{"num_hidden_layers": 14, "hidden_size": 192, "num_attention_heads": 3, "num_key_value_heads": 1, "head_dim": 64, "intermediate_size": 512, "vocab_size": 17590, "hidden_act": "swiglu", "norm": "rmsnorm", "norm_place": "pre", "norm_eps": 1e-05, "positions": "rope", "rope_theta": 10000.0, "rope_fraction": 0.25, "qk_norm": false, "attn_scale": 0.125, "bias": "none", "tie_word_embeddings": false, "parallel_block": false, "init": "uniform", "init_std_qkv": 0.0351, "init_std_o": 0.0, "init_std_up": 0.0351, "init_std_down": 0.0, "optimizer": "soap_variant", "learning_rate": 0.00717, "beta1": 0.95, "beta2": 0.95, "weight_decay": 0.051, "lr_head": 0.00891, "max_grad_norm": 1.0, "warmup_steps": 200, "schedule": "wsd", "decay_fraction": 0.818, "decay_shape": "linear", "final_lr_fraction": 0.1, "batch_tokens": 65536, "max_seq_len": 1024, "doc_mask": true, "z_loss": 1e-05, "train_tokens": 144900000, "max_steps": 2211, "dataset": "wikipedia_en"}
Each number is 128 + 32 x the weight over the matrix's rms, rounded and kept within 0 to 255. Layers, rows and columns count from 0.

# layer 8 attention query, 192x192, rms 0.115, rows 0-63, columns 144-191
[[156 130  91 117 108 139 146 150 124 137  89 163 125 163 140 118 114 162 124 112 119 141 150 101 118 111 106 147 106 160 102 109 130 100 131  93 113 113  93  89 109 128 177 139 138 166 128  99]
 [141 159 175 158 135 137 113 105 112 113 156  92 110 105 120 191 136  90 114 141 134 156 112 151 125 152 136 121 173  91 161 147 198 145 124 171 165 133 141 168 147 165  99 108  89 111 126 136]
 [117 178 169 140 172 160  97 121 120 108 168  64 121  79 113 168 145 115 139 171 156  81  79 188 195 156 150 143 209  72 142 169 119 137 145 138 168 138 140 142 156 119  98  77 180 157 163 151]
 [113 150 148 163 162 145 158 103 134 108 133 108 121 152 134 142 110 109 179 116 107 121 122 115 234 134 154 123 129 175  64 140 132 115 133 167  98 127  98 130 139 129 189  83 218 175 138 112]
 [106  82 124 133 167 145 128 151 114  80  91 163 124 189 127 116 135 133 126 143 118 196 133  97  90  84 138 141  81 147  98 155 116  73 118 150 139 114  66 117 133 105  72 139 143  90 132  90]
 [ 96 149  90 140  73  42 158 192 138 121 139 131 117 159 138  72 102  89 124  67 203  76  89  99 172  75 158 170  67 165 128 126  98 181 168 158 109 154 145 156  46 171  78 185 208  72 139 159]
 [156 101 114 140 105  99 125 120 115 170 104 161 159 153 112 147 137 111 138  94 137 139 120 123 181 151 164 110 133 155 132 130 124 176 121 167 151 121 140 128 130  99 150  64 158 127 111  83]
 [139 172 129  97 128 120 157  90 135 117 104 157 151 141  95 123 192 147 176 151  95  89  62  91 114 150 144 117  90 123 127 101 103 146 159 169  89 139 164 149 151 165 137 163 168 109 139 118]
 [159 105 120 125 115 130 158 141 140 117  80 153 141 119  97  84  98 151 143 112 136 117 150 121 139  75 109 137  62 159 129 114  96 125  95 116  96 144 122  67 120 134 131 152 137  81 115 119]
 [144 116  98 104 101 115 147 148 122 122  68 165 143 147 139 101 107 152 108  96 110 174 149  65  78  93 123 140  87 185 111  93 131 106 124 142  97 129 102 126  98 132 141 152 122 127 134 100]
 [138 146 122 114 122 122 134 144 113 141 128 160 107 137 146 150 140 113 117 114 144 173 116 129  63 154 117 123 116 122 147 126 117 103 129 115 117 108 119 143 111 154 112 131  79 127 134 123]
 [149 138 167  71 166 178  97  71 125 109 122 103 124  69 152 140 159 167 104 217 104 133 106 192  90 165 101  89 169  81 120 173 138  72 128 153 188 130 100 107 215  89 125  45 161 119 160 152]
 [142 136 132 104 168 214 127  83  71 123 113 100 143  80 138 158 146 173 112 215  61 180 177 162 173 113 100 113 205 117  81 187 141  65 154 151 173 134 106 115 181 108 185  26 192 132 109  97]
 [114 127 129 129 157 177 124 115  40 136 110  98 159  90 161 191 138 148 150 166 121 127 146 101 171 148  66 169 213 147 119 134  94  89 151 126 102 129 118 139 146 141 156 121 177 120 125 133]
 [147 135 116 143 113 115 127 143 174 151  76 167 152 129 148 129 123  89 110 122 151 155 116 172  45 122 122  89 135 137 120 104 142 162 143  99 170 146 159  47 147 155 158 119 139 125 126  63]
 [148 143 108 171 128 133 143 127 147 127 164  83 117 109 202 167 128  96 101 147  74 108  71 108 143 133 123 141 148 120  98 110  99 108  94 105  73 175 113 117 157 135  88  88 140 134  74 117]
 [141 114 130 120 147 144 149 122 156 117 125  97 109 146 162 130  71 129 152 111 112 163  92 171 158 147 120 127 103 160  82 135 195  71 133 143 103 175 112 113 118 109 120 136  95 135 149  97]
 [ 68 147  98 159 124 122 128 141 157 112 168  51  99 137 107 162 171 114 143 139 134 147 150 147 188 120 153 144 117 160  96  80 121 134 137 140 107 110 131 217 108 106 162 152 165 163 140 131]
 [145 138 149 120 139 122 149 105 131  97 113 111 115 139  64 109 191 146 137 120 130  99 164 181  59 182 127 161 121 117  87 140  97 187 113 140  90 159 148 170 161 153 123 185 112 176 124 113]
 [146 121 116 106 218 178 179 149 164 206 108  76 105  79 133 174 131 105 166 131 151 121 149 176 143 109  90  93 157 165 166 168 130 182 151 123  99 113 109 134 125  99 154 102 168  86 156 107]
 [161 124  99 134 114 106 122 177 112 120 105 134 152 160 195  98 173  83  75 179 115 136 176 122 156 120 168 160 114  57 175 140 110  83 134 117 105 193 129 137 154 149 113  79 177  90 108  77]
 [158  64 124 114 112  62 135 100  75 131 104 112 149 110 111 133 131 177 181 106 170 168  96 126 132 159 135 155 131 101 130 146  95 158 100 113 131 140  80 116 116 134 120 103 124  97 150 117]
 [128 125 116 147 188 140 108 183 157 102 149 168 155 143 139 106  93 108 158 164 149 121 172 138 116 149 102  82 141 111 161 170 147  97 124 136 113  78  83 136 131 165  59 162 136 143 116 140]
 [107 120 109 110 207 138 184  98 123 100  80 112 147 149  88 135 121 199 122 163 180  86 142 175  89 120  91 126 115 116  98 138  83 131 111  90 105 102 163 133 144 150 128 182 126  89 141 132]
 [106 135 157 110 136 147 108 131 116 133 149 159 166 162  76 124 143 141 154  93  86 144 120 103 117 165  84 161 106 127  82 127 142 141  70 104 109 147 126 131 165 104 111 121 165 118 163 155]
 [159 189 121 134 115 138 127 104  75  49 165  94 117 111 160  87 132 121 141 145 113 124 121 158 119 123  96 109 145 127 145  98 132  82 116 118 141 176 132 110 131 104 156 134 125 132 117 145]
 [181 127 147 151 116 190  87 130 190  83 162 130 120 135 114 163 142 158 129 134 101 146 166 190 148 161 148 102 138  69 121 126  99 132 142 140 129 124 177  82 138 143 154  70 102 125 116 141]
 [113 126 142 138 163 105 117 166  73 117 149 136 160 124 117 197 134 136 120 142  83 111  71 132 143 118 150  92 103 134 140  97  91  95  97 132 213  66 157 100  98  72 148 119  43 147 135 125]
 [148 138  85 128 148 104 136  81 110 160 106 104 118  75 119 134 156 148 187 114 147  38 121 124 189 147 106 119 133 166  94  89 105 128 149 151 187 122 118 136 132 124 154 125 178 123 159 150]
 [103 122  97 127 113 118  33 177 187 111 153  99 135  91 141 103 124 187 117  85  73 136 162 173 135 101 116 137 125 128 103  98  95 176  65 144  85 123 168 165 212 112 108 146 176 156 160 118]
 [ 83 109  90  82 119 163 108 115 140  91 187 138 154 144 132  74 152 165 153 154 109  88 167 113 168 163 148 104 122 114 158 171 119 123 143 105 156 112 211 126 100 132 142 140 104 141 125 108]
 [ 95 170 108 118 117 127 113 178 118 132  99 113 158 114 146 148  74 103  74 129 156 167 186 106 132 159 154 169 107  99 130 142 132 107 147 168 156 146 156 190 128 182 163 112  67  71 121 187]
 [ 94 133 135 125 159 117 183 153 140 142  78 113 135 122 159 120 140 106 143 145 174  74 128 100 127  80  98  84 102 124 149 129 206 113 134 114 172 116 139 104  96  29 124  34  61  96 106 133]
 [171 122 126 145  91  88 132 124 147 112  99 144 126 120 150 139  97 145  70 170 151 130  98 170 152 158 121 145 127 111  89  96 171 101 107 135  89 120  72  96 166  89 107 168 147 141 134 102]
 [108 108 172 135 159 134 108 127 119 154 131  98 109 136  89 164 129 180 139  87  69 111 153 127 102 141  96 115 124  82 107 177 136 135  79 108 136 116 157 131 101 111 113 106 131  69  88 157]
 [105 125  94 172 134 136  72 156 123 179 124 138  90 115 129 141 158 197 127 104 153 123 137 120 159 142 160 148 104 127 155 102 101  97 117 149  72 117 145 150 141 188 152 122 132  71  68 105]
 [127 111  88 180 122 105 151 144 110 145  90 127 137 115 122 143 131 156 126 112 115 143  85 127 126 122  89 197 189 127  92 149 155 127 115 109  91 154 189 167 129 109 113 108 123 144 170  96]
 [157 153 144 107 150 118 123  79 103 140 114 129 132 150  52 144 137 107 120 132 110 141  32 149 130 151 168 124 162 105 154 132 104 120 108 143 156 150 138 116 149 137  88 131 106 178 151 125]
 [ 88  95 169 107 168 116 153 162 140 126 166 118 172 116  98 113 141 109 148  93 128 162 125 135 142 137 131 137 115 166 115 138  85 161  53 140  83 102 109 148 150 124 142 116 115 162 166 123]
 [108 173  70 135 110  95 107 138 167  95 161 124 131  97 155 172 104 148 117 142 170 135 195 147 162 102 133 135 128 115 110 168 115 106 193  62 154 165 104 163  79 137 132 177 144 117 145 143]
 [150  79 121  66 118  85 172 106 111 149 126 116 114 149 114 161  80 121 133 104 163 118 170 133 137 134 119 161 136  71 103 118 111 138 117 117 136 171 163 137 168  89 134 110 135 127  82 145]
 [142 156 134 107 195 127 173 137 126 170 155 101 161  91 106  96 139 109 127 134 100 108 141 104 120 101 158 118 106 113 160 162 131 104 126 113 133 104 157 126 169 119 134  66  85 126 159 148]
 [138 123 107 118 131  97 103 123 148 115  82 147 127  77 116 156 155 141 153 150 115 147 118 175 117 126 116 125 123  56 130 142  97 128 127 133 126  81 114 126 149 128 119 148  83 137  83 133]
 [105 151 101 132 149 117 122 170 121  91 148 114 130 139 124  85 176 148 180 184 105 145  73 131 146  95 142  76  97  77 145 101 137  81 116 112 111 126 119 144  95 172 147  74 112 139 115 113]
 [147  77 123  87 147 130 110 180 142  68 126 123  68  89 115 196 170 132  77 113 161 107 143 160 119 151 141 137 155  86 142 125 129 143 114 151 126 131 139 129 127  81 151 114  67 117  83 151]
 [141 216 127 102 148 128  99 154 158 106 172 148 153 104 121 199  88  86 101 153 108 127  85 117 157 133 182 147 117 127 110 156 161 132  75 139 141 117 114  83 108 137 142 133 125 162 151  99]
 [140 134  76 100 116 135 117  78 154 136 120 170  70  99 161  95 129 112 141 129 119 113 163 119 152 121  81 120 135 102  72 119 175 102  86 139 119  76 147 127 119 140 126 126 154 183 148 120]
 [179  80 132 133 125 112 111 113 130 141 177 112 102 130 115  93 122 147 112 123 115 132 155 134  94 116 112 142 144 130 159 100 128 123 130  99  79 159 172 162  93 101 103 149  91 135 109 113]
 [116  81 169 171 140 158 132 108 115 107 143 111 102 120 107 110 127 161 106 139 149  73 139 203  82 103 106 166  83 145 124 141 150  93  95 119 107 119 138 115 139 135 115 160 132 141 118 114]
 [ 52 112 154 146  61  90 101 116 144  71 120 167 183  67  95  95 206 102 128 139  67 149 110 162  82 141  86 100  87 118 153 108 144 113 110 143 145  91 122  95 184 128  95  87 125 130 133 124]
 [121 139 132 169 110 219 136 101 110  96 106 168 133 118 128  69 103 143 153 104 122 130 114 104 120 120 134  93 130 175 217 163 122  85 123 188 162 133 129 182 133  64 157 146 165 124 160 147]
 [131 146 161 111 102 110 102 128 119  83 149  93 171  92 160 123 179 150  79 166 161 117  86 119 146 185  99  98 125 120 154 113 137 127 151 128 102 128 125 123 123 134 126 101 142 211 144 134]
 [168  97  88 139 120  77 106 140 125  73 127 151  72 114 143 144 139 116  89 111 179 160  97 167  69 122 140 140 102 130 150 131 169  77 195 124 167 175 122 146 107 146 157 136  83 120 150  99]
 [135 125 123  91 174 130 143 112 139 147 123 105 140 113 139 180 132  97 167 143 161 121  93  93 153 133 120 155 102  99 157 165 132 167  83 132 145  99 169 146 119 129 110 182 171 129 136 178]
 [148 100  85 152 111 113 150 163 107 152  91  88 111 105 118 151 105  91  92 103 119 133 138 129 175  98 160 143 173 111 111  83  71 102  95 180 136 110 123 191  84 145 129 118 144  83 129 107]
 [ 79 115 141 162 179  54 163 118 110 125 115 139 127 143 148 124 124 150 160 157  90 148 150 133 159 115 115 141 114 132  94 130 103 143 140 131 141  80 141 145 161 158 116 138  98 111 163 165]
 [142  97 187 135 167 113 101 157 128 130 166 137 121 133 170 101 119 111 211 152 164 115 106 103 147  95 113 128  98 145 112  84 120 114 158 100  87 149 176  89 103 106  76 109 146 182 107 129]
 [162 127 130 152 127 149 125  78 114 125 116  93 108  59 102 129 100 149 108 130 141 120 125 129 149 130  99 174 141 120  93 132  58 116  88 109 128 124 150 139 126 165 103 160 163 128 153 175]
 [131  29 120 145  62 100 195 132 105 125  89 158 139 131 185 185 123 169  77 118 164 190 114 112 124 176 133 130 122 127 130 129 112 135 132 108  68 101  98 151 147 165  95 118 118 111  83 114]
 [ 91 174 149 145 205 187 109 160 143  55 146  90 165 115 139 156  89 133 132 167 124 105 125 164 140 128 196 172 109 138 150  93 125 161 104  97 161 159 137 110 128 107 115 118 103 115 113 129]
 [176 145 101 124  98 167 150 119 146 168 139 124 118 113 115 101 139 154 129 137  88 131  74 125  89 122  36 137 175 128 128  76 156 129  87 106  54  69  81 111  95 124  64 104 164 134 100 137]
 [140  57  97 183  91 151 153 188 101 154 108 108 119 109  92 130  71 121 111 129 165 124 191 149  97 112 103 123 160  98 136 126  90  97 125 132 164 140  95 122 120 156 142 187 199  80 120 124]
 [ 66 109 125 139 164 142 122  74 174  99 141 155 149 104 116 148 122 151 193 130  85 183 133 182 104  85  83 120 151 173 135 127 158 101 141 128  80 135 160 147 177 123 178 122 114 140 187 118]
 [107 116  90  82 147 152 115 106 170  66 159 144 134 170 158  96 147 142 204 126 117 118 160 178 106  78  96 156 144 135 142 154  80 130 207  87 121  94 113 175 105  87 115  82 148 158 160 146]]